Weights of a small GPT-style language model, trained from scratch on English Wikipedia.
Size: 22 layers, 4 heads of 32, vocabulary 1242, 9.1M parameters.
Training: a variant of SOAP for these matrices, 149M tokens, 4548 steps.
Each number is 50 + 15 x the weight over its row's rms, rounded and kept within 0 to 99. Layers, rows and columns count from 0. The size before them is the row's rms in percent of the matrix's.

# layer 16 MLP down, 192x768, rms 0.279, rows 0-99, columns 192-223
105:26 60 46 52 53 21 34 28 73 44 83 66 22 78 64 58 25 70 52 27 50 41 73 64 53 65 57 58 32 38 79 59
104:56 38 73 27 50 65 40 55 42 52 38 72 42 41 57 24 61 46 47 53 63 56 46 24 77 51 40 63 46 44 47 43
105:23 31 32 60 65 49 47 60 75 63 64 36 46 57 52 63 53 68 40 51 45 45 46 69 38 75 45 47 40 41 19 48
094:11 77 44 54 42 49 64 49 44 72 62 41 46 50 44 64 56 54 52 61 81 34 40 34 62 51 59 59 46 71 69 47
101:36 67 29 83 55 51 51 66 58 51 37 45 46 44 49 63 46 76 72 54 54 37 35 54 47 46 47 36 71 68 16 45
100:20 24 32 55 44 77 61 22 51 60 56 49 30 55 60 47 30 43 55 56 61 39 68 34 59 64 68 57 23 38 41 53
094:56 69 34 61 49 53 49 57 33 59 49 32 54 51 43 76 56 29 43 09 52 67 63 70 48 58 39 39 65 40 11 66
099:41 46 39 44 40 49 53 48 62 80 25 91 09 66 66 69 56 51 14 52 33 39 50 81 32 39 62 41 71 29 37 64
096:67 41 50 52 33 33 55 77 36 60 28 39 41 72 65 84 56 38 58 63 53 46 56 34 96 53 74 52 42 69 54 49
095:74 46 28 53 37 25 46 21 74 54 56 51 36 36 39 44 45 46 70 38 40 26 21 61 62 51 60 51 39 59 36 34
104:59 61 64 66 74 47 58 46 38 32 53 52 48 56 73 38 62 61 12 63 84 40 39 55 73 65 64 49 69 63 48 47
109:63 70 46 37 35 48 39 56 20 51 49 47 56 41 35 32 63 50 52 49 55 34 07 55 48 26 47 62 47 54 22 64
099:49 46 43 71 43 52 52 33 52 66 51 66 57 44 40 44 41 74 54 33 86 27 62 77 58 70 57 64 50 71 63 24
095:60 11 53 17 78 27 52 40 50 25 61 39 17 38 43 52 53 35 38 29 59 43 51 54 59 34 56 56 59 40 28 68
096:61 31 63 55 61 28 47 52 62 59 51 22 65 44 38 46 33 59 32 50 55 53 53 51 52 26 59 49 54 21 27 53
094:37 55 49 41 33 17 62 44 42 39 42 61 47 46 42 46 33 60 45 79 41 58 29 59 26 53 33 13 44 54 55 52
097:58 39 29 53 43 58 45 61 34 42 59 52 68 44 61 39 70 73 44 50 64 71 37 67 38 66 28 60 48 27 47 69
103:45 66 38 69 64 70 34 23 70 71 49 48 75 65 77 59 36 26 47 64 53 59 53 54 21 48 56 47 64 54 51 39
101:00 48 41 45 67 56 29 65 31 63 47 23 58 35 56 54 35 60 44 46 76 68 48 46 25 42 06 20 62 39 47 60
101:30 35 33 54 40 55 40 51 46 33 52 47 41 76 42 69 50 56 61 64 29 60 39 28 47 41 49 40 56 33 53 53
099:54 57 37 50 58 83 49 64 64 66 31 42 41 46 59 56 47 50 59 29 41 31 55 55 50 66 33 47 40 69 44 40
099:48 39 41 66 27 40 46 41 74 59 51 65 61 78 53 56 57 34 57 66 42 42 34 76 43 42 47 58 38 54 72 36
094:56 62 26 37 46 46 31 52 55 56 71 62 65 56 67 44 80 40 65 44 79 59 38 58 47 44 66 65 46 57 65 79
099:29 39 62 57 60 60 50 39 62 52 39 78 26 48 36 51 39 57 25 53 71 33 50 54 63 30 26 53 60 48 38 47
099:54 44 49 57 68 33 53 39 42 40 49 74 45 59 41 54 45 43 60 36 37 58 26 36 63 49 47 36 51 57 58 76
100:61 33 41 99 39 55 58 48 36 62 56 58 65 44 65 29 36 72 38 58 29 47 27 78 53 27 50 34 50 28 40 73
102:46 65 62 45 51 47 53 41 45 35 63 67 68 51 42 65 81 64 53 57 28 67 89 69 50 25 40 51 30 49 64 69
100:57 26 51 63 55 38 54 41 57 63 25 26 50 41 60 75 66 63 69 68 62 46 44 51 58 28 64 64 37 38 44 39
098:50 38 01 82 23 48 61 51 42 52 52 35 31 20 28 51 45 74 55 46 36 57 50 36 61 84 39 45 64 46 44 55
107:41 55 61 48 56 48 44 85 64 35 43 48 75 49 44 58 34 44 54 57 53 73 76 60 38 35 79 35 59 54 58 51
093:35 54 60 47 65 28 34 69 62 77 43 67 45 53 40 59 40 22 28 68 35 61 62 58 48 52 41 39 59 76 53 55
098:49 58 25 76 77 55 51 70 42 47 68 60 43 55 78 32 78 68 21 44 56 66 61 37 54 68 51 45 61 55 11 42
093:43 53 63 70 69 65 43 63 24 48 26 61 61 56 19 53 48 47 56 78 51 36 67 38 67 55 32 55 45 62 65 40
102:62 74 42 60 43 24 29 39 26 46 64 66 55 72 55 67 48 59 50 24 35 47 37 57 52 42 38 55 42 74 60 37
106:65 24 44 31 65 37 30 55 51 46 44 52 11 55 25 62 46 29 68 34 42 53 28 33 60 73 25 47 29 57 46 69
098:42 57 64 72 67 64 54 18 59 43 55 60 65 55 50 68 52 25 72 64 59 57 53 61 44 40 63 39 37 45 55 38
102:36 30 52 39 20 39 27 52 59 48 51 51 51 77 38 45 40 33 42 32 41 43 52 53 44 21 81 53 51 43 77 62
099:46 37 75 84 46 59 37 41 44 47 35 59 84 39 38 63 51 65 29 41 67 38 45 71 43 36 40 61 38 41 49 94
097:45 47 64 56 32 74 59 37 68 45 22 28 27 48 52 62 29 50 73 65 31 49 39 80 65 37 69 46 52 47 48 49
098:52 37 38 46 48 51 55 73 56 51 31 58 76 34 70 62 70 29 20 54 49 70 50 40 51 28 61 60 43 43 37 34
107:55 58 48 34 67 79 24 54 57 47 53 18 22 60 32 30 42 40 29 55 38 35 61 57 59 61 52 34 28 35 80 54
099:73 55 32 34 57 69 59 40 47 63 53 85 63 38 59 20 50 67 59 53 62 47 46 15 43 31 43 42 60 82 77 52
099:44 29 35 57 37 41 55 54 41 42 56 41 51 59 52 77 68 74 52 46 52 29 64 89 43 52 50 58 74 29 24 68
103:53 85 79 74 68 19 50 42 43 54 51 54 47 73 43 35 27 36 35 53 63 59 66 64 52 62 49 48 72 37 80 68
096:57 73 42 61 70 55 46 52 67 38 63 53 77 75 43 54 66 31 64 40 35 44 63 56 69 34 49 60 60 41 37 47
097:64 45 30 30 90 60 41 40 46 61 55 34 53 53 45 36 36 51 46 44 60 59 70 64 50 52 32 49 37 65 42 62
095:60 61 59 67 67 53 35 49 51 51 27 42 57 42 49 56 50 47 55 36 42 38 63 40 43 62 32 28 56 61 44 64
101:55 43 31 49 52 26 41 52 81 59 31 59 49 41 79 47 45 55 79 59 78 55 38 69 33 61 83 60 27 54 34 46
096:33 64 44 25 68 69 53 58 42 37 47 51 70 24 58 46 40 43 44 18 63 49 84 40 68 49 22 25 72 46 61 33
097:50 35 26 75 48 87 16 50 45 12 17 40 38 46 51 39 23 14 56 42 16 54 30 51 49 45 52 32 41 55 42 51
101:77 47 49 45 65 21 72 47 53 36 33 37 48 45 63 65 43 55 41 67 46 61 55 58 53 34 38 45 26 30 42 41
103:45 90 31 37 35 66 46 65 44 65 57 49 56 36 57 47 64 56 41 49 56 30 53 37 69 53 57 43 49 28 21 75
102:57 22 61 52 58 67 59 66 48 37 43 16 51 82 66 53 42 64 24 63 74 46 23 56 34 51 35 64 62 55 55 44
101:37 59 30 74 17 56 44 69 51 52 48 48 45 65 53 58 72 39 38 45 58 48 43 55 56 44 67 51 68 51 40 55
100:62 42 38 41 63 42 49 42 37 60 37 45 47 54 51 60 35 33 54 33 62 60 48 54 72 53 56 49 43 45 50 23
099:25 58 97 38 52 75 36 56 43 33 69 48 49 51 46 50 33 37 63 86 50 87 63 54 71 43 38 37 29 65 54 30
099:37 67 50 42 52 32 45 40 40 54 54 57 26 54 54 41 43 64 58 66 31 58 57 55 83 46 70 49 30 16 71 65
104:46 44 47 35 60 42 66 68 43 69 60 37 42 60 36 39 68 35 58 32 57 49 57 37 39 63 25 99 33 44 43 58
099:67 28 35 59 35 47 37 05 55 49 47 46 52 59 40 16 41 71 66 77 27 46 49 41 29 51 40 45 63 53 48 67
098:41 64 82 49 53 44 53 63 82 58 58 61 34 42 52 66 84 45 52 48 49 52 48 36 59 39 43 31 69 43 19 53
100:51 38 48 46 48 47 44 69 24 61 30 21 58 63 65 20 32 59 72 20 67 55 37 50 44 34 41 25 49 61 46 58
099:79 34 69 51 42 42 48 53 79 43 73 39 66 41 48 54 17 26 59 65 36 47 51 69 61 82 50 35 49 65 64 33
095:49 49 59 59 49 25 58 55 59 55 42 52 59 47 53 30 72 36 47 58 33 40 56 53 55 41 51 68 50 48 50 45
101:81 31 48 66 55 66 34 33 47 50 64 56 62 29 39 92 59 57 43 58 44 52 56 55 50 41 65 41 44 43 64 53
104:59 57 64 57 50 53 45 51 43 37 48 33 62 33 49 47 78 49 61 60 24 41 40 49 44 53 68 47 29 68 56 34
104:36 57 70 49 38 50 50 69 54 45 60 67 49 77 56 52 44 71 55 30 70 36 78 41 50 23 49 63 29 49 47 38
100:45 42 62 44 62 53 68 35 52 38 26 43 42 63 36 85 82 42 72 61 57 40 58 40 73 47 41 61 40 55 31 48
099:52 39 85 50 45 57 47 65 41 31 49 42 52 42 80 45 43 64 37 47 36 50 22 32 32 30 50 40 46 22 58 50
100:26 17 54 43 38 34 24 53 43 93 50 28 36 46 47 47 46 56 64 50 53 50 46 45 48 36 59 62 57 22 61 48
100:32 46 28 63 55 53 51 44 65 39 42 59 70 20 38 87 31 43 72 52 69 59 57 33 55 27 59 46 58 58 72 78
101:46 55 28 24 20 59 61 48 22 55 58 35 41 34 58 51 54 48 49 52 41 26 52 55 45 53 55 47 44 73 57 63
100:46 58 63 09 48 71 68 79 64 59 42 54 46 60 32 49 63 45 60 36 17 54 60 58 51 68 60 64 46 40 59 50
104:60 25 47 63 36 23 62 59 56 22 36 42 36 59 49 79 58 48 65 45 54 41 49 61 46 60 36 37 42 78 48 41
102:53 48 60 51 77 40 62 46 47 42 36 63 46 33 58 40 56 44 76 35 54 35 42 67 51 77 32 29 23 36 56 59
097:30 25 54 47 71 56 24 19 37 32 50 67 60 46 43 43 41 38 35 41 21 71 21 52 59 37 46 61 55 30 19 59
100:39 48 61 50 42 77 55 68 50 40 71 47 47 36 54 35 98 68 40 37 36 24 52 48 51 44 44 44 60 47 34 79
098:53 63 57 19 38 66 51 62 42 27 58 70 56 54 57 56 60 54 52 70 47 38 57 55 44 30 39 75 84 51 59 28
106:51 66 44 46 49 26 32 56 35 38 42 70 42 60 44 62 69 66 27 56 32 45 62 57 55 44 48 40 35 38 43 46
098:53 12 35 41 34 30 50 62 74 50 54 60 69 57 75 52 50 53 63 47 84 38 50 55 40 41 81 80 84 51 61 41
106:66 60 28 37 56 43 43 54 35 41 56 46 41 24 43 49 38 65 63 51 39 56 40 34 41 19 57 43 59 29 86 50
099:02 51 72 32 36 61 45 52 38 41 84 35 55 33 45 48 31 87 36 65 54 47 48 63 53 37 60 74 92 44 58 55
103:47 52 78 47 49 78 58 16 62 55 60 42 34 40 40 49 26 50 61 38 66 40 26 45 59 55 69 50 69 48 19 42
094:33 67 44 72 56 56 64 50 65 35 25 40 47 52 46 50 56 29 48 48 54 47 26 57 71 55 92 55 68 64 57 33
096:48 42 49 74 60 59 54 61 44 34 65 73 65 63 53 35 54 64 28 57 65 38 36 46 83 40 73 49 46 52 69 50
100:30 48 40 55 39 34 38 56 24 52 37 51 44 49 48 31 48 44 71 41 10 71 64 80 28 65 21 60 40 41 61 85
103:49 48 46 64 46 65 55 50 39 31 19 76 66 51 66 39 57 47 51 71 70 79 55 49 46 68 48 48 47 49 76 53
101:85 34 35 65 28 47 63 74 42 46 39 19 44 39 59 40 32 34 48 72 39 57 67 35 45 67 48 55 54 49 48 41
098:37 51 47 56 27 37 51 40 47 70 47 61 40 66 47 48 26 35 46 62 56 43 47 42 39 39 25 44 49 98 44 65
099:36 27 64 74 37 51 73 45 17 67 73 53 54 43 31 72 76 63 65 50 48 69 58 26 56 45 60 50 52 80 42 65
098:54 42 55 51 41 50 61 21 56 34 44 59 69 35 47 42 20 50 50 26 45 44 42 50 36 50 50 46 58 45 56 36
099:21 45 20 54 72 15 58 52 34 51 69 43 30 49 52 43 61 79 23 56 59 42 55 53 49 13 48 58 37 14 38 58
098:58 47 41 65 18 64 48 37 47 77 76 55 37 48 49 46 47 78 41 57 29 70 59 60 31 60 33 58 54 47 46 65
100:75 61 31 49 39 42 50 57 23 41 38 53 66 23 44 53 50 44 54 10 53 51 32 27 54 48 54 60 61 67 63 48
103:45 46 55 68 34 56 42 55 76 65 29 65 52 32 31 27 42 51 69 51 32 57 58 49 47 39 50 39 45 67 62 60
100:58 56 84 09 44 34 59 43 14 48 59 43 75 41 58 68 73 48 75 38 55 29 76 62 26 46 75 18 62 53 24 43
099:34 49 52 32 62 49 21 65 59 59 62 68 44 21 32 54 57 50 52 45 71 71 46 49 30 66 41 27 29 15 71 54
098:56 42 73 46 58 32 50 67 65 35 51 54 70 83 47 69 36 33 50 64 72 27 51 44 47 51 75 53 49 24 71 69
103:57 46 70 69 61 44 44 31 24 68 42 60 40 51 64 73 21 23 47 46 06 43 39 49 67 57 50 42 23 71 64 90
101:47 48 82 46 51 34 66 47 44 78 47 39 39 46 61 74 53 51 40 72 62 77 55 48 51 34 75 21 73 43 60 61
101:49 46 37 50 16 87 50 48 67 34 32 52 53 43 50 45 66 62 47 50 63 24 66 47 38 10 64 48 38 61 40 75